{
  "num_key_value_heads": 6,
  "norm_eps": 1e-05,
  "positions": "rope",
  "tie_word_embeddings": false,
  "init_std_down": 0.00341,
  "decay_shape": "cos"
}
Each number is 50 + 15 x the weight over its row's rms, rounded and kept within 0 to 99. Layers, rows and columns count from 0. The size before them is the row's rms in percent of the matrix's.

# down: layer 6 MLP down (transposed), 1024x384, rms 0.0413, rows 694-711, columns 256-383
# gate: layer 6 MLP gate, 1024x384, rms 0.049, rows 695-712, columns 256-383
# up: layer 6 MLP up, 1024x384, rms 0.0493, rows 695-712, columns 256-383
down694 099:52 49 53 28 66 31 54 33 60 35 51 43 60 66 38 41 41 67 59 29 65 22 56 69 94 60 46 21 59 47 48 48 54 52 31 53 54 74 54 94 60 31 39 30 24 44 66 43 34 29 63 68 49 48 46 48 66 43 53 83 51 27 42 34 73 65 56 49 76 65 88 46 49 23 41 36 35 60 73 54 51 33 39 62 53 48 60 29 54 49 47 57 52 47 34 40 48 70 27 60 55 36 45 65 00 55 49 88 60 53 45 51 45 45 59 47 42 54 65 64 35 28 58 29 55 43 37 36
gate695 105:31 21 81 56 58 74 44 56 49 44 47 69 48 45 34 25 58 62 84 69 43 77 27 35 58 42 55 79 73 46 40 45 64 43 71 56 67 68 31 44 70 54 49 47 54 70 49 33 60 37 10 36 43 60 34 71 55 38 52 57 53 53 73 47 45 55 26 77 54 41 61 52 39 59 54 37 64 40 42 67 52 47 32 69 59 67 37 34 96 50 29 32 20 55 37 62 54 54 37 58 43 47 61 41 61 37 38 33 23 46 58 34 50 32 37 65 06 49 56 18 45 62 23 74 34 81 75 57
up695 101:42 57 55 38 66 72 60 75 37 66 44 60 62 30 48 37 57 29 55 93 33 45 56 75 33 81 52 38 49 36 31 41 04 48 63 49 55 40 38 60 63 50 30 26 58 45 41 58 51 58 41 49 30 31 22 31 41 48 39 44 41 46 47 21 34 52 44 38 48 58 38 38 45 58 46 28 37 41 34 52 34 43 65 75 65 44 61 76 47 40 41 54 48 41 65 49 43 46 38 44 54 67 30 58 25 60 39 49 67 70 22 54 50 29 43 25 58 59 32 39 31 50 72 45 35 56 55 67
down695 101:49 33 35 68 40 28 23 46 57 50 39 49 61 37 44 75 36 29 30 45 57 68 51 53 41 43 49 46 33 39 51 54 20 45 31 51 63 61 46 65 53 63 69 50 41 56 67 62 57 67 49 70 73 55 52 37 58 46 43 44 23 52 33 69 59 35 65 47 62 43 58 51 74 41 34 48 54 31 46 30 58 57 68 54 62 79 34 51 62 62 19 62 29 58 65 49 59 67 44 45 11 45 52 55 59 26 38 45 32 57 35 70 52 53 45 67 60 54 67 53 68 35 56 31 39 40 58 78
gate696 100:50 30 68 28 57 55 60 52 28 58 55 62 65 50 44 73 34 54 48 60 54 28 41 28 25 47 67 42 38 52 59 31 37 67 51 46 69 33 59 27 65 57 18 41 64 57 50 68 20 66 31 38 61 44 47 51 37 47 53 56 46 02 25 60 61 47 54 52 67 43 52 62 46 53 24 50 49 73 15 43 47 34 28 33 45 72 82 78 34 70 50 61 42 37 73 37 34 39 39 36 76 62 46 44 35 86 47 40 67 56 43 51 31 65 69 46 07 51 39 44 40 68 71 73 18 80 45 46
up696 099:73 52 62 54 38 51 29 65 71 19 43 44 63 39 57 64 51 52 41 37 12 42 37 21 54 60 73 32 56 39 58 51 53 40 39 16 59 32 33 84 68 27 69 63 54 64 36 40 65 55 48 49 47 46 63 43 49 55 56 64 41 50 74 27 21 46 86 48 58 27 37 42 88 50 46 28 49 25 57 61 66 26 79 83 51 53 36 58 49 68 46 53 28 70 54 41 53 34 45 51 38 36 59 61 55 31 55 40 56 47 63 41 31 48 24 41 50 58 66 50 46 22 53 58 19 47 43 34
down696 101:67 49 45 55 26 64 61 60 42 60 43 51 58 63 36 34 47 41 00 45 46 73 12 66 40 47 56 64 36 58 44 55 48 67 14 21 39 27 29 59 57 73 90 36 55 64 77 43 43 33 39 28 54 37 60 92 54 36 48 37 46 44 44 53 54 42 22 32 67 43 35 29 66 39 71 51 40 68 31 70 25 54 55 45 59 79 53 24 65 66 49 51 60 42 32 28 68 55 65 37 44 49 65 51 32 60 61 55 56 49 62 48 39 71 60 52 39 58 41 46 53 39 55 35 80 47 30 58
gate697 092:44 38 22 60 21 52 03 54 42 23 73 47 49 44 51 40 48 25 69 82 51 48 32 62 42 48 62 61 50 66 43 79 52 68 45 44 60 47 80 69 50 51 66 22 84 54 15 67 24 37 51 32 39 36 67 48 56 37 38 46 55 32 42 60 42 50 77 60 52 50 41 84 48 44 80 57 60 30 48 51 75 54 64 59 57 53 46 15 22 44 49 56 30 38 62 60 26 45 48 29 71 82 59 45 73 61 53 57 38 61 45 50 39 41 31 31 59 43 46 36 25 61 67 33 15 63 53 19
up697 085:35 61 56 58 62 65 83 57 40 51 48 00 41 49 76 58 48 55 66 69 81 59 50 56 44 73 36 28 30 39 69 36 42 51 38 67 47 36 35 43 11 50 61 73 34 67 22 41 35 67 60 81 65 44 53 55 40 75 55 57 71 47 91 40 63 29 39 51 64 57 51 57 45 44 60 40 39 50 39 33 50 59 63 36 48 43 66 35 81 31 65 73 39 49 54 52 30 36 55 76 38 59 59 47 59 31 45 48 56 57 62 71 36 40 63 35 53 47 36 60 49 53 79 37 49 27 57 41
down697 087:79 70 40 55 68 23 49 35 47 57 49 72 52 62 23 38 47 38 27 38 28 56 52 56 64 24 41 70 71 56 24 57 55 66 40 28 50 68 50 44 79 46 56 34 46 50 50 64 65 16 50 30 46 63 49 45 55 50 32 44 52 50 09 61 49 60 65 55 63 59 64 30 55 34 32 42 51 60 58 63 25 60 37 52 52 23 52 72 37 66 42 06 52 66 50 48 48 59 58 61 65 25 52 60 63 45 43 48 44 43 54 39 69 59 50 93 40 54 64 42 77 40 73 49 41 36 38 47
gate698 101:49 56 52 47 27 28 37 42 79 61 41 71 16 51 62 32 47 82 69 72 72 59 49 59 42 26 40 36 22 38 31 40 37 58 55 54 42 54 26 58 26 76 59 37 43 73 54 60 49 54 62 57 58 53 62 73 43 44 30 36 53 61 84 55 49 53 55 39 47 48 47 64 16 51 51 47 44 41 64 40 47 38 41 44 40 36 45 42 28 50 35 45 71 41 52 43 45 33 69 55 68 42 62 62 51 80 45 42 53 44 29 49 71 43 58 33 27 49 24 37 41 36 47 56 61 43 25 64
up698 098:49 42 54 72 41 27 65 68 61 67 51 41 38 37 55 61 32 43 53 39 62 43 49 76 82 49 36 65 53 43 75 18 34 61 25 31 46 39 70 55 64 53 28 38 56 34 55 38 17 23 37 66 40 33 53 63 41 47 44 51 35 56 24 73 43 57 74 52 44 53 60 47 29 44 65 38 48 40 46 28 53 59 46 52 57 51 60 42 36 48 41 79 51 51 44 79 55 55 41 68 62 43 72 48 41 44 58 34 50 47 46 61 58 59 34 74 55 47 63 68 28 74 70 37 27 35 36 58
down698 099:51 42 25 47 53 72 24 62 64 25 24 54 39 61 27 34 57 27 52 42 66 40 73 53 22 58 30 66 63 52 52 55 57 91 69 24 32 72 42 42 38 53 66 70 50 64 43 59 71 69 48 46 36 74 32 49 65 67 71 53 64 27 61 16 46 62 32 73 27 70 36 60 55 68 52 57 50 34 49 57 27 35 77 49 74 07 14 37 52 65 58 11 67 40 43 52 78 59 19 56 12 47 37 63 63 51 57 68 48 63 51 45 42 53 79 62 49 52 39 34 61 35 19 63 74 36 45 26
gate699 098:61 41 31 48 29 86 43 55 66 32 42 41 14 56 41 55 34 49 32 57 26 33 57 28 47 29 53 22 33 60 08 15 48 77 65 35 16 47 43 41 57 12 57 46 68 61 53 44 60 54 51 42 51 27 54 43 65 45 41 44 65 46 33 51 41 55 65 47 51 30 41 51 60 60 42 47 42 77 35 72 52 46 63 49 69 48 54 55 57 56 35 42 50 68 71 45 15 47 64 50 54 48 35 71 65 62 54 63 65 65 51 43 55 49 54 66 48 43 29 55 52 58 58 63 56 33 43 57
up699 102:32 47 23 27 52 39 47 41 69 35 59 38 44 45 60 55 58 46 82 64 71 48 42 45 25 37 67 17 29 57 14 48 56 72 49 61 22 30 52 70 45 40 70 56 42 52 41 50 47 62 47 55 80 47 46 37 39 46 19 48 53 69 47 73 31 36 69 41 56 48 53 72 31 76 70 33 33 23 71 65 79 46 54 39 38 46 68 52 63 37 47 58 61 41 51 52 18 43 44 55 50 69 60 63 49 43 26 47 19 40 43 68 36 30 50 35 42 67 39 58 39 42 77 51 37 62 20 76
down699 097:44 40 41 47 42 55 57 52 63 37 55 31 76 45 79 63 47 81 66 51 75 44 57 38 36 33 09 50 25 56 49 57 35 23 72 38 51 37 54 41 46 51 61 44 59 35 42 43 65 61 51 50 38 42 52 45 41 46 46 29 46 69 61 44 73 11 29 48 60 57 37 49 49 51 36 41 54 58 51 20 65 48 60 47 75 34 58 54 36 66 37 76 59 26 32 44 45 61 55 49 41 71 60 53 67 41 23 31 51 69 62 74 27 51 58 79 66 54 63 50 70 69 79 45 39 57 81 35
gate700 099:47 44 45 59 50 59 92 63 18 25 38 84 35 45 45 38 53 41 38 34 40 46 49 60 68 42 61 59 54 48 24 36 41 41 71 47 43 36 51 56 57 30 30 41 91 46 62 65 35 69 29 26 47 43 17 44 55 48 71 49 55 38 58 70 41 40 47 68 34 30 32 43 48 71 47 52 17 64 63 44 23 20 64 56 55 48 21 49 44 68 49 55 47 61 65 37 84 59 63 57 94 44 53 53 52 53 58 71 32 54 68 44 58 64 76 70 70 77 52 51 42 51 46 54 59 55 57 37
up700 099:55 44 31 32 47 77 25 29 74 33 48 61 62 48 39 65 55 36 63 74 62 55 15 58 67 45 73 49 44 28 79 22 33 77 64 71 62 50 54 67 45 41 41 61 67 73 57 42 47 57 43 51 45 58 65 69 52 57 55 52 19 74 54 59 66 61 55 30 52 34 64 57 66 41 55 68 42 34 48 53 53 55 49 19 56 46 32 70 76 49 41 53 37 26 26 73 38 84 71 52 33 60 39 68 58 47 46 36 48 58 43 60 40 42 54 48 46 47 73 39 45 68 50 42 22 40 69 27
down700 098:39 31 33 64 64 54 53 17 52 32 34 50 35 33 57 60 62 58 16 50 64 61 74 42 43 38 41 35 32 47 39 65 49 43 24 53 44 39 47 50 54 55 39 44 30 50 69 35 64 35 47 31 59 55 60 24 45 61 66 39 59 55 32 29 48 54 28 47 45 68 21 48 42 58 44 57 76 42 58 55 30 42 63 31 67 53 47 38 48 74 33 63 56 47 33 34 36 43 55 47 63 43 55 64 11 38 93 60 74 65 58 48 78 45 53 91 63 38 48 31 60 38 35 25 70 42 47 76
gate701 097:26 49 54 46 49 57 28 72 73 70 35 80 37 70 28 70 47 53 54 59 66 86 28 38 62 41 68 74 39 54 38 59 58 61 52 55 77 31 45 39 57 61 73 61 65 85 41 26 45 77 57 40 50 46 26 69 40 37 60 31 75 58 45 66 71 79 34 43 76 57 39 77 53 66 52 34 71 61 60 38 55 51 36 56 58 48 30 57 72 67 59 57 32 31 43 57 57 51 27 58 71 43 59 44 85 39 70 77 67 33 36 54 26 49 40 68 43 42 25 01 33 61 66 54 37 57 70 56
up701 093:68 49 51 48 62 50 41 57 22 37 51 32 50 37 41 32 59 61 58 35 70 45 80 59 45 42 47 47 32 35 67 52 46 45 53 81 51 64 65 33 19 45 59 46 35 43 30 33 42 57 58 39 30 33 56 58 51 72 43 67 80 41 67 50 45 55 65 34 46 34 61 45 41 75 71 84 45 51 52 59 39 55 53 37 33 63 72 34 54 63 56 35 36 63 51 35 38 49 73 60 43 46 52 43 69 74 36 30 25 78 55 29 73 44 79 24 51 40 36 68 41 37 50 57 46 67 53 32
down701 091:47 60 47 42 48 43 65 16 47 50 37 47 63 77 58 62 28 47 39 65 43 33 32 44 50 82 52 38 46 49 41 57 46 64 41 22 47 47 41 54 54 48 47 46 47 30 69 50 69 00 29 49 71 47 51 74 68 38 35 47 05 57 44 47 29 73 41 49 36 46 39 56 43 31 50 47 61 53 53 61 54 21 48 52 62 62 61 53 44 34 61 61 54 53 50 48 53 62 45 21 43 70 17 64 15 40 51 63 69 45 57 49 43 37 30 55 57 53 66 61 46 80 24 77 58 33 27 60
gate702 097:51 65 61 33 41 34 56 44 44 69 75 56 72 66 42 24 44 43 46 60 38 31 29 58 67 49 73 46 43 40 55 29 37 80 63 48 66 46 52 53 30 61 31 72 66 63 87 56 49 35 72 53 53 57 40 40 41 27 52 42 39 39 39 44 60 50 48 34 39 68 47 51 66 45 44 42 52 30 33 60 62 58 53 51 50 55 49 51 41 46 40 42 27 62 36 74 49 73 57 30 54 77 55 47 55 44 59 53 48 19 76 58 88 64 55 63 55 42 34 33 30 48 77 60 63 60 41 58
up702 097:68 48 42 72 46 49 67 56 59 49 36 49 62 36 40 25 33 54 42 41 56 34 59 81 43 51 65 44 57 43 53 33 46 88 13 42 50 64 44 67 52 43 87 58 54 61 60 30 72 32 54 76 29 66 55 71 70 36 86 52 65 57 33 42 57 51 39 41 38 63 49 27 50 35 63 46 48 57 40 42 24 56 37 77 56 55 57 50 32 45 26 60 69 43 65 49 70 64 41 71 42 57 37 20 23 33 37 49 35 42 47 46 87 70 31 41 54 61 49 70 46 22 39 27 67 36 37 47
down702 097:55 54 48 69 58 45 45 45 66 16 60 32 61 68 59 61 56 65 59 63 38 59 57 44 64 05 43 56 50 49 54 61 68 40 56 55 49 37 45 51 57 56 26 47 56 57 35 40 28 70 57 70 57 49 54 47 56 63 41 40 35 65 30 74 56 39 51 30 40 11 44 59 65 55 50 40 52 41 54 52 75 24 48 48 29 29 46 53 48 57 43 31 13 48 60 55 45 36 53 84 65 46 54 57 66 44 48 13 59 80 70 43 52 51 65 50 38 81 49 44 44 48 50 71 51 74 67 47
gate703 103:55 17 54 25 78 96 69 35 63 41 40 39 35 49 52 38 56 73 56 40 48 65 44 63 81 32 53 60 52 58 43 57 55 35 66 42 63 39 47 41 65 45 60 74 37 63 47 45 38 60 61 40 48 45 42 66 39 54 34 49 61 55 48 80 56 33 35 84 48 41 72 59 48 45 30 39 54 60 44 35 59 54 50 40 42 79 47 68 66 34 29 66 55 92 45 43 31 56 35 34 41 41 60 60 77 58 26 34 71 59 55 65 69 59 54 43 42 52 57 44 53 62 42 55 42 50 52 66
up703 110:21 41 46 44 50 45 42 80 39 43 27 42 63 59 67 58 68 44 55 66 71 71 57 49 29 49 19 32 43 55 42 41 31 37 27 59 36 42 40 48 78 22 38 41 57 41 78 48 42 52 46 38 62 41 44 25 52 59 63 54 58 52 68 79 58 60 43 23 56 59 18 31 55 56 59 76 31 51 13 42 39 54 65 40 39 68 35 52 60 63 30 54 39 57 46 42 46 62 46 56 34 56 65 52 41 30 38 60 50 58 63 54 58 58 78 71 52 13 52 55 38 65 49 35 44 60 52 34
down703 111:67 50 62 24 48 68 82 51 53 38 64 58 40 43 27 46 51 82 65 50 66 55 69 44 56 58 35 57 25 50 35 40 49 36 68 39 66 45 50 47 64 38 44 45 53 45 13 41 22 33 32 40 33 47 20 33 48 40 63 98 45 52 65 36 52 39 53 52 56 39 30 42 40 42 67 65 59 66 58 32 62 39 52 38 44 99 24 57 28 71 53 47 36 81 50 34 50 83 51 27 59 26 75 65 65 80 46 31 32 54 45 42 42 58 27 48 36 27 53 27 37 71 45 55 50 39 42 27
gate704 101:57 47 46 31 27 63 55 46 38 52 41 41 24 31 13 07 65 40 52 37 32 40 30 38 66 21 80 64 37 64 47 38 71 34 59 51 61 59 61 58 26 46 64 48 69 67 55 37 34 25 73 30 34 52 57 84 70 45 45 44 61 62 58 51 54 62 51 56 72 45 69 65 59 37 14 42 62 42 57 38 60 28 32 34 65 47 53 71 29 42 21 32 29 66 65 56 55 52 54 43 72 49 62 89 44 52 34 54 52 57 49 64 59 57 53 53 37 58 45 20 29 59 56 36 68 61 50 70
up704 099:80 66 21 78 74 41 56 56 38 63 44 58 50 44 32 47 42 10 52 18 24 46 43 20 51 46 49 49 45 68 07 56 44 43 56 51 37 45 31 46 67 48 14 53 55 62 44 66 39 61 29 55 44 59 30 66 42 94 28 48 26 49 38 14 38 52 55 54 64 63 75 57 21 66 73 50 54 36 65 46 52 41 44 34 67 41 44 51 51 49 46 61 48 66 70 44 73 42 44 71 50 44 68 25 42 25 48 46 64 16 71 30 72 19 38 56 52 58 41 31 52 60 22 34 49 35 39 46
down704 103:73 45 79 44 59 45 83 61 59 44 36 50 32 41 63 49 50 48 37 24 46 56 56 76 25 67 13 32 41 49 17 44 54 35 37 57 41 54 53 43 31 48 66 45 61 57 31 71 21 26 58 42 28 50 42 34 70 74 66 64 73 34 47 33 65 36 49 37 61 57 63 40 51 51 44 64 35 55 60 33 81 55 45 40 52 72 68 60 50 61 71 65 51 45 60 43 08 59 58 50 46 31 85 47 57 51 64 51 66 39 37 55 33 46 54 57 51 64 77 53 39 50 60 48 64 01 62 82
gate705 098:39 61 57 70 45 40 53 44 53 42 32 56 29 51 25 44 35 53 36 77 51 38 25 51 66 69 37 49 31 41 34 44 64 41 43 37 51 42 67 36 39 76 64 41 18 53 31 48 58 50 38 67 20 27 37 61 46 52 64 41 37 49 20 33 50 68 70 64 82 26 45 50 54 18 54 36 82 46 49 65 86 61 42 33 57 53 37 30 41 47 51 42 50 09 42 36 36 38 39 31 29 50 61 46 44 60 36 69 54 50 82 52 76 37 30 26 72 45 68 60 53 64 17 50 75 37 52 74
up705 094:51 36 24 59 33 81 69 68 70 43 49 04 38 19 60 40 57 41 10 46 58 27 47 26 74 31 61 51 26 52 48 65 51 46 34 30 59 29 50 61 51 35 51 38 48 53 81 32 70 33 64 31 56 57 55 40 47 69 62 75 55 33 38 50 53 30 48 66 49 73 40 34 37 28 43 16 47 52 37 30 60 76 70 69 30 43 45 45 29 17 60 40 35 39 57 58 55 62 48 54 33 59 42 42 68 52 23 49 48 46 25 83 06 53 36 53 46 52 47 45 36 31 67 31 35 82 42 31
down705 100:56 34 36 31 38 36 57 58 73 46 39 73 48 60 44 54 70 44 75 72 59 58 35 51 59 34 51 49 66 54 62 56 24 57 25 52 50 63 56 41 47 23 64 51 67 68 48 53 58 53 53 69 57 29 20 52 42 67 56 48 55 56 48 61 38 54 58 36 69 56 54 47 76 16 37 56 43 07 37 32 65 39 70 67 49 58 81 81 39 62 43 49 56 81 67 56 42 63 75 31 51 35 49 43 66 53 62 44 67 75 66 42 77 59 35 48 22 68 53 46 70 45 51 32 57 45 46 61
gate706 095:50 57 61 28 61 52 50 43 28 38 38 54 26 41 51 48 49 42 25 65 70 54 60 58 58 40 42 43 54 78 39 66 45 47 63 50 67 54 66 70 35 48 60 61 70 42 51 59 60 43 61 56 22 40 50 91 34 40 54 78 40 44 70 26 27 31 49 52 03 48 48 28 87 24 52 42 39 33 47 69 52 42 56 68 42 61 50 47 67 55 38 49 21 71 79 62 62 80 33 73 51 64 80 46 59 41 07 38 50 37 54 36 58 54 62 60 43 44 56 21 58 50 48 62 55 75 67 53
up706 101:56 60 58 47 55 36 63 42 27 39 55 42 51 51 37 61 45 48 59 55 51 63 38 32 54 70 46 58 49 40 71 52 39 38 69 31 54 53 66 53 32 23 36 70 29 22 64 63 54 35 49 33 62 65 41 27 62 34 83 33 46 51 45 56 50 45 21 38 61 13 59 70 47 41 47 38 55 40 14 56 60 40 56 36 30 62 70 49 65 54 46 76 52 56 22 44 44 33 43 35 48 56 37 29 70 42 42 72 45 28 48 70 75 18 56 59 56 25 73 60 55 49 51 59 39 31 58 65
down706 094:38 55 80 24 68 36 63 26 44 54 44 67 29 58 51 54 48 48 51 48 29 43 67 43 61 74 45 46 58 65 43 57 49 59 45 39 37 59 56 44 31 57 66 39 52 46 34 72 60 65 72 52 32 50 51 70 63 65 39 51 64 24 63 52 50 71 56 37 57 43 72 39 65 40 50 57 24 53 73 62 60 52 61 62 43 56 44 56 32 74 29 54 28 55 64 33 80 28 59 78 54 26 73 37 26 70 30 50 47 56 61 75 48 72 54 33 45 30 68 16 42 64 36 63 39 51 27 35
gate707 096:24 83 67 72 50 64 60 34 72 30 52 63 37 42 72 70 62 49 63 68 59 84 74 62 58 53 40 76 52 63 34 63 52 50 55 50 76 34 46 65 35 31 14 53 41 51 58 50 81 47 66 48 37 58 70 55 11 31 67 62 43 38 38 34 36 34 53 47 44 58 67 24 22 63 31 63 61 54 36 53 58 51 69 60 43 42 46 55 74 53 57 29 60 24 62 39 30 79 43 56 46 71 64 47 44 63 42 36 64 49 67 47 28 44 58 35 61 63 43 41 54 33 52 64 41 65 34 63
up707 090:41 62 83 45 20 49 49 25 41 57 58 60 43 42 51 57 59 26 42 62 48 62 61 27 34 60 51 72 52 77 39 45 68 63 67 45 48 55 69 55 37 76 38 47 63 28 58 69 50 21 59 47 78 42 68 52 52 62 45 29 43 50 29 32 52 34 28 75 48 43 57 65 30 63 62 43 51 81 57 73 51 48 35 62 58 67 26 41 56 49 62 89 29 49 17 41 52 47 71 59 60 25 29 37 41 66 55 36 44 63 54 43 58 58 40 89 47 50 62 55 67 60 42 61 49 29 72 48
down707 085:75 44 18 49 60 75 46 51 62 51 51 55 24 41 60 49 64 65 38 53 54 30 50 79 61 47 54 47 69 26 44 46 38 50 37 76 37 35 23 47 77 59 61 46 77 72 54 30 86 56 32 60 63 52 50 65 61 40 68 35 68 63 69 72 85 48 80 28 49 61 67 32 53 64 43 45 76 53 50 40 67 46 48 44 50 33 60 53 52 34 66 25 76 60 57 54 34 46 52 39 21 69 39 50 36 57 39 56 13 43 52 27 27 45 63 58 75 59 51 74 35 61 46 59 36 47 44 63
gate708 097:57 58 50 60 46 77 29 42 65 51 57 32 21 45 60 41 51 54 62 84 57 47 53 41 38 29 56 72 40 40 39 50 51 74 33 47 34 65 52 80 59 48 08 37 68 36 61 37 47 35 45 44 63 62 56 41 60 50 22 67 51 54 44 49 45 73 24 39 26 61 48 59 23 55 58 44 44 38 50 67 65 48 53 82 70 53 66 34 51 43 30 73 31 75 46 36 72 41 24 40 58 83 34 26 15 35 42 64 52 30 70 31 42 42 36 59 70 53 54 29 66 47 44 14 51 65 49 86
up708 096:28 38 49 38 21 52 50 49 50 68 62 54 70 71 43 45 16 50 61 43 60 58 68 65 47 57 49 28 47 41 32 37 55 51 35 30 46 56 40 47 24 59 29 52 45 74 69 69 99 69 56 48 73 47 62 53 35 43 34 57 55 32 38 62 38 47 52 48 76 58 72 80 63 45 38 39 41 56 62 52 20 71 31 42 54 50 58 64 87 44 55 57 65 47 69 36 53 25 88 71 43 56 71 57 34 61 30 58 13 57 30 40 51 32 72 56 50 20 47 32 22 28 28 64 37 83 54 74
down708 102:61 65 54 54 47 56 89 50 44 54 36 68 33 29 62 43 66 59 46 59 42 29 31 82 59 40 32 61 51 46 61 54 50 49 59 25 69 50 59 55 53 35 64 62 30 42 43 32 43 54 35 72 29 29 56 39 32 85 78 66 68 12 71 69 56 50 52 29 60 44 43 19 60 41 50 67 50 81 46 51 49 43 44 61 56 46 33 37 64 68 47 74 33 44 56 22 27 42 28 49 80 57 35 57 34 70 39 36 38 77 59 29 63 64 34 56 42 51 43 33 75 34 63 58 49 42 33 27
gate709 098:48 49 53 69 86 61 30 56 40 67 50 55 29 55 16 59 49 44 51 63 58 50 49 42 28 51 59 61 65 60 75 51 21 51 46 43 41 94 37 38 19 38 50 29 58 74 51 70 10 68 58 39 57 58 71 47 43 61 62 26 44 81 63 38 40 62 79 64 65 31 63 53 48 56 55 31 50 28 51 64 55 58 46 25 63 71 69 57 60 63 20 55 65 06 26 44 36 18 33 38 64 56 47 47 51 47 18 67 42 52 53 46 29 59 76 47 56 23 50 72 57 58 36 46 49 53 50 33
up709 098:47 60 42 46 63 51 47 55 60 70 45 36 77 57 50 54 70 51 90 39 33 20 37 25 58 40 34 75 57 65 67 43 43 47 52 48 59 56 31 46 69 31 67 38 69 78 30 45 43 25 36 67 47 87 29 58 61 58 53 30 42 57 31 43 29 56 62 55 05 38 16 49 63 42 49 72 32 50 54 46 54 46 64 66 61 58 45 51 71 42 33 55 54 31 56 44 41 67 38 38 44 39 52 45 34 66 35 36 69 62 54 64 18 51 48 51 60 58 27 49 69 63 54 37 50 33 46 65
down709 100:34 51 37 49 45 36 46 43 66 75 33 69 56 59 19 49 50 36 47 53 47 51 54 41 61 25 39 48 67 65 48 71 74 69 35 45 30 73 44 18 35 55 50 39 46 53 60 46 36 44 55 40 33 54 55 48 27 55 39 52 52 41 32 53 46 51 36 61 53 38 27 38 51 67 58 47 40 85 31 63 47 62 49 54 69 40 41 69 56 46 49 33 75 25 47 44 55 26 57 61 67 43 62 34 47 52 42 23 45 51 40 30 60 30 80 49 57 20 80 52 61 61 54 76 65 61 63 49
gate710 100:51 36 60 47 35 57 47 72 50 47 26 52 57 62 53 45 62 46 68 59 40 34 56 41 60 43 43 28 60 56 24 51 41 70 59 50 68 68 28 42 46 34 56 47 72 42 64 30 33 76 60 44 57 48 40 60 09 61 65 49 48 81 47 39 52 66 51 45 60 39 50 47 83 81 41 66 49 48 48 54 50 39 37 49 31 75 33 49 24 85 67 57 47 42 46 57 84 71 52 55 64 46 58 61 31 49 43 41 29 39 83 56 36 42 57 63 48 36 84 51 68 58 71 60 45 42 70 58
up710 104:27 46 88 41 52 50 27 34 36 36 33 46 50 41 30 29 60 44 39 35 18 57 14 53 39 59 31 48 46 49 57 60 65 61 75 64 58 57 68 59 72 82 63 61 33 50 41 69 67 71 58 43 62 29 51 37 56 38 34 36 54 60 46 44 33 64 78 41 34 58 40 72 41 24 54 22 48 52 45 50 21 60 79 57 00 28 65 46 50 57 39 42 62 47 61 52 56 39 49 14 55 88 47 33 58 60 49 26 27 39 59 55 65 55 72 67 47 50 59 59 74 55 30 35 47 59 61 58
down710 108:41 66 75 67 54 40 78 47 45 41 41 58 46 50 29 70 73 51 84 24 26 42 31 58 62 41 33 72 49 62 79 37 19 42 40 33 36 43 46 40 63 65 20 69 42 69 31 41 97 93 49 53 46 78 33 18 14 68 71 52 58 54 34 63 34 76 57 37 52 69 51 46 56 66 68 71 34 41 51 22 51 41 72 25 30 45 29 31 54 49 57 53 65 49 60 19 35 72 43 37 71 59 47 54 41 39 63 44 53 53 47 54 51 55 52 67 29 54 62 48 51 65 49 59 68 57 50 65
gate711 105:32 61 77 68 43 59 49 38 33 46 54 49 40 20 64 65 58 52 52 62 54 54 16 51 69 25 33 59 25 49 65 32 29 45 66 44 48 53 60 53 74 54 74 55 31 27 60 63 42 71 55 52 49 39 40 36 52 53 67 53 70 36 52 27 33 31 50 68 34 70 40 73 66 59 37 52 71 58 58 39 37 64 81 67 74 54 49 63 48 77 32 48 32 66 39 55 82 66 58 51 56 53 49 63 37 55 48 15 70 62 52 67 56 63 59 31 35 27 71 19 70 52 46 54 32 42 28 63
up711 106:69 34 36 61 82 53 36 70 44 38 71 43 12 47 28 37 70 73 21 16 29 52 76 55 41 46 40 45 42 48 66 70 48 58 11 43 49 60 34 48 47 48 60 62 40 48 42 52 55 42 39 59 55 61 70 41 17 42 49 54 49 62 45 32 75 54 43 42 64 43 67 37 53 30 57 52 61 68 35 67 61 10 62 52 41 36 57 52 34 80 44 53 57 60 41 27 39 46 38 32 50 56 73 34 73 53 53 49 59 64 63 61 75 64 47 45 68 37 65 54 31 62 37 74 47 36 23 46
down711 106:63 77 40 56 35 60 75 50 53 13 53 36 40 60 68 45 25 42 56 54 45 72 28 70 56 76 38 55 56 53 81 39 48 34 61 20 46 43 73 63 43 67 48 31 21 59 63 43 74 47 70 40 54 67 33 66 52 49 68 47 47 58 20 64 50 59 28 36 44 59 47 27 31 53 49 23 71 35 36 56 54 34 29 42 43 78 64 52 64 43 53 48 82 44 45 64 46 51 63 46 55 57 86 45 38 59 48 92 56 34 39 78 60 58 62 40 56 43 47 47 62 64 37 36 31 52 43 61
gate712 094:62 68 60 66 40 77 54 43 50 63 50 48 49 63 29 23 60 46 22 59 28 50 29 66 50 38 55 52 44 56 14 45 68 53 72 67 54 55 43 43 32 65 62 47 71 39 65 50 09 33 31 36 41 47 36 64 41 72 44 51 56 30 32 41 33 63 69 62 28 44 55 56 39 56 76 51 36 54 46 57 69 15 38 50 44 50 29 68 33 50 52 56 60 76 35 51 47 54 33 49 59 42 37 46 07 49 60 32 74 50 12 43 65 24 62 37 34 43 57 56 66 78 69 34 48 32 76 62
up712 106:32 72 47 47 37 52 28 63 60 44 77 16 50 37 33 27 43 60 35 57 61 47 56 47 27 62 73 28 47 60 19 55 70 39 68 83 36 35 70 44 27 40 53 57 69 40 59 64 31 73 45 63 38 20 27 52 45 57 52 56 58 68 52 61 63 50 41 60 51 66 37 71 43 56 72 42 28 42 37 77 57 47 49 69 64 38 41 49 62 37 58 31 60 51 62 58 57 27 33 72 42 27 77 74 45 37 42 45 49 68 22 37 52 28 30 32 48 51 38 62 36 66 84 17 60 33 51 56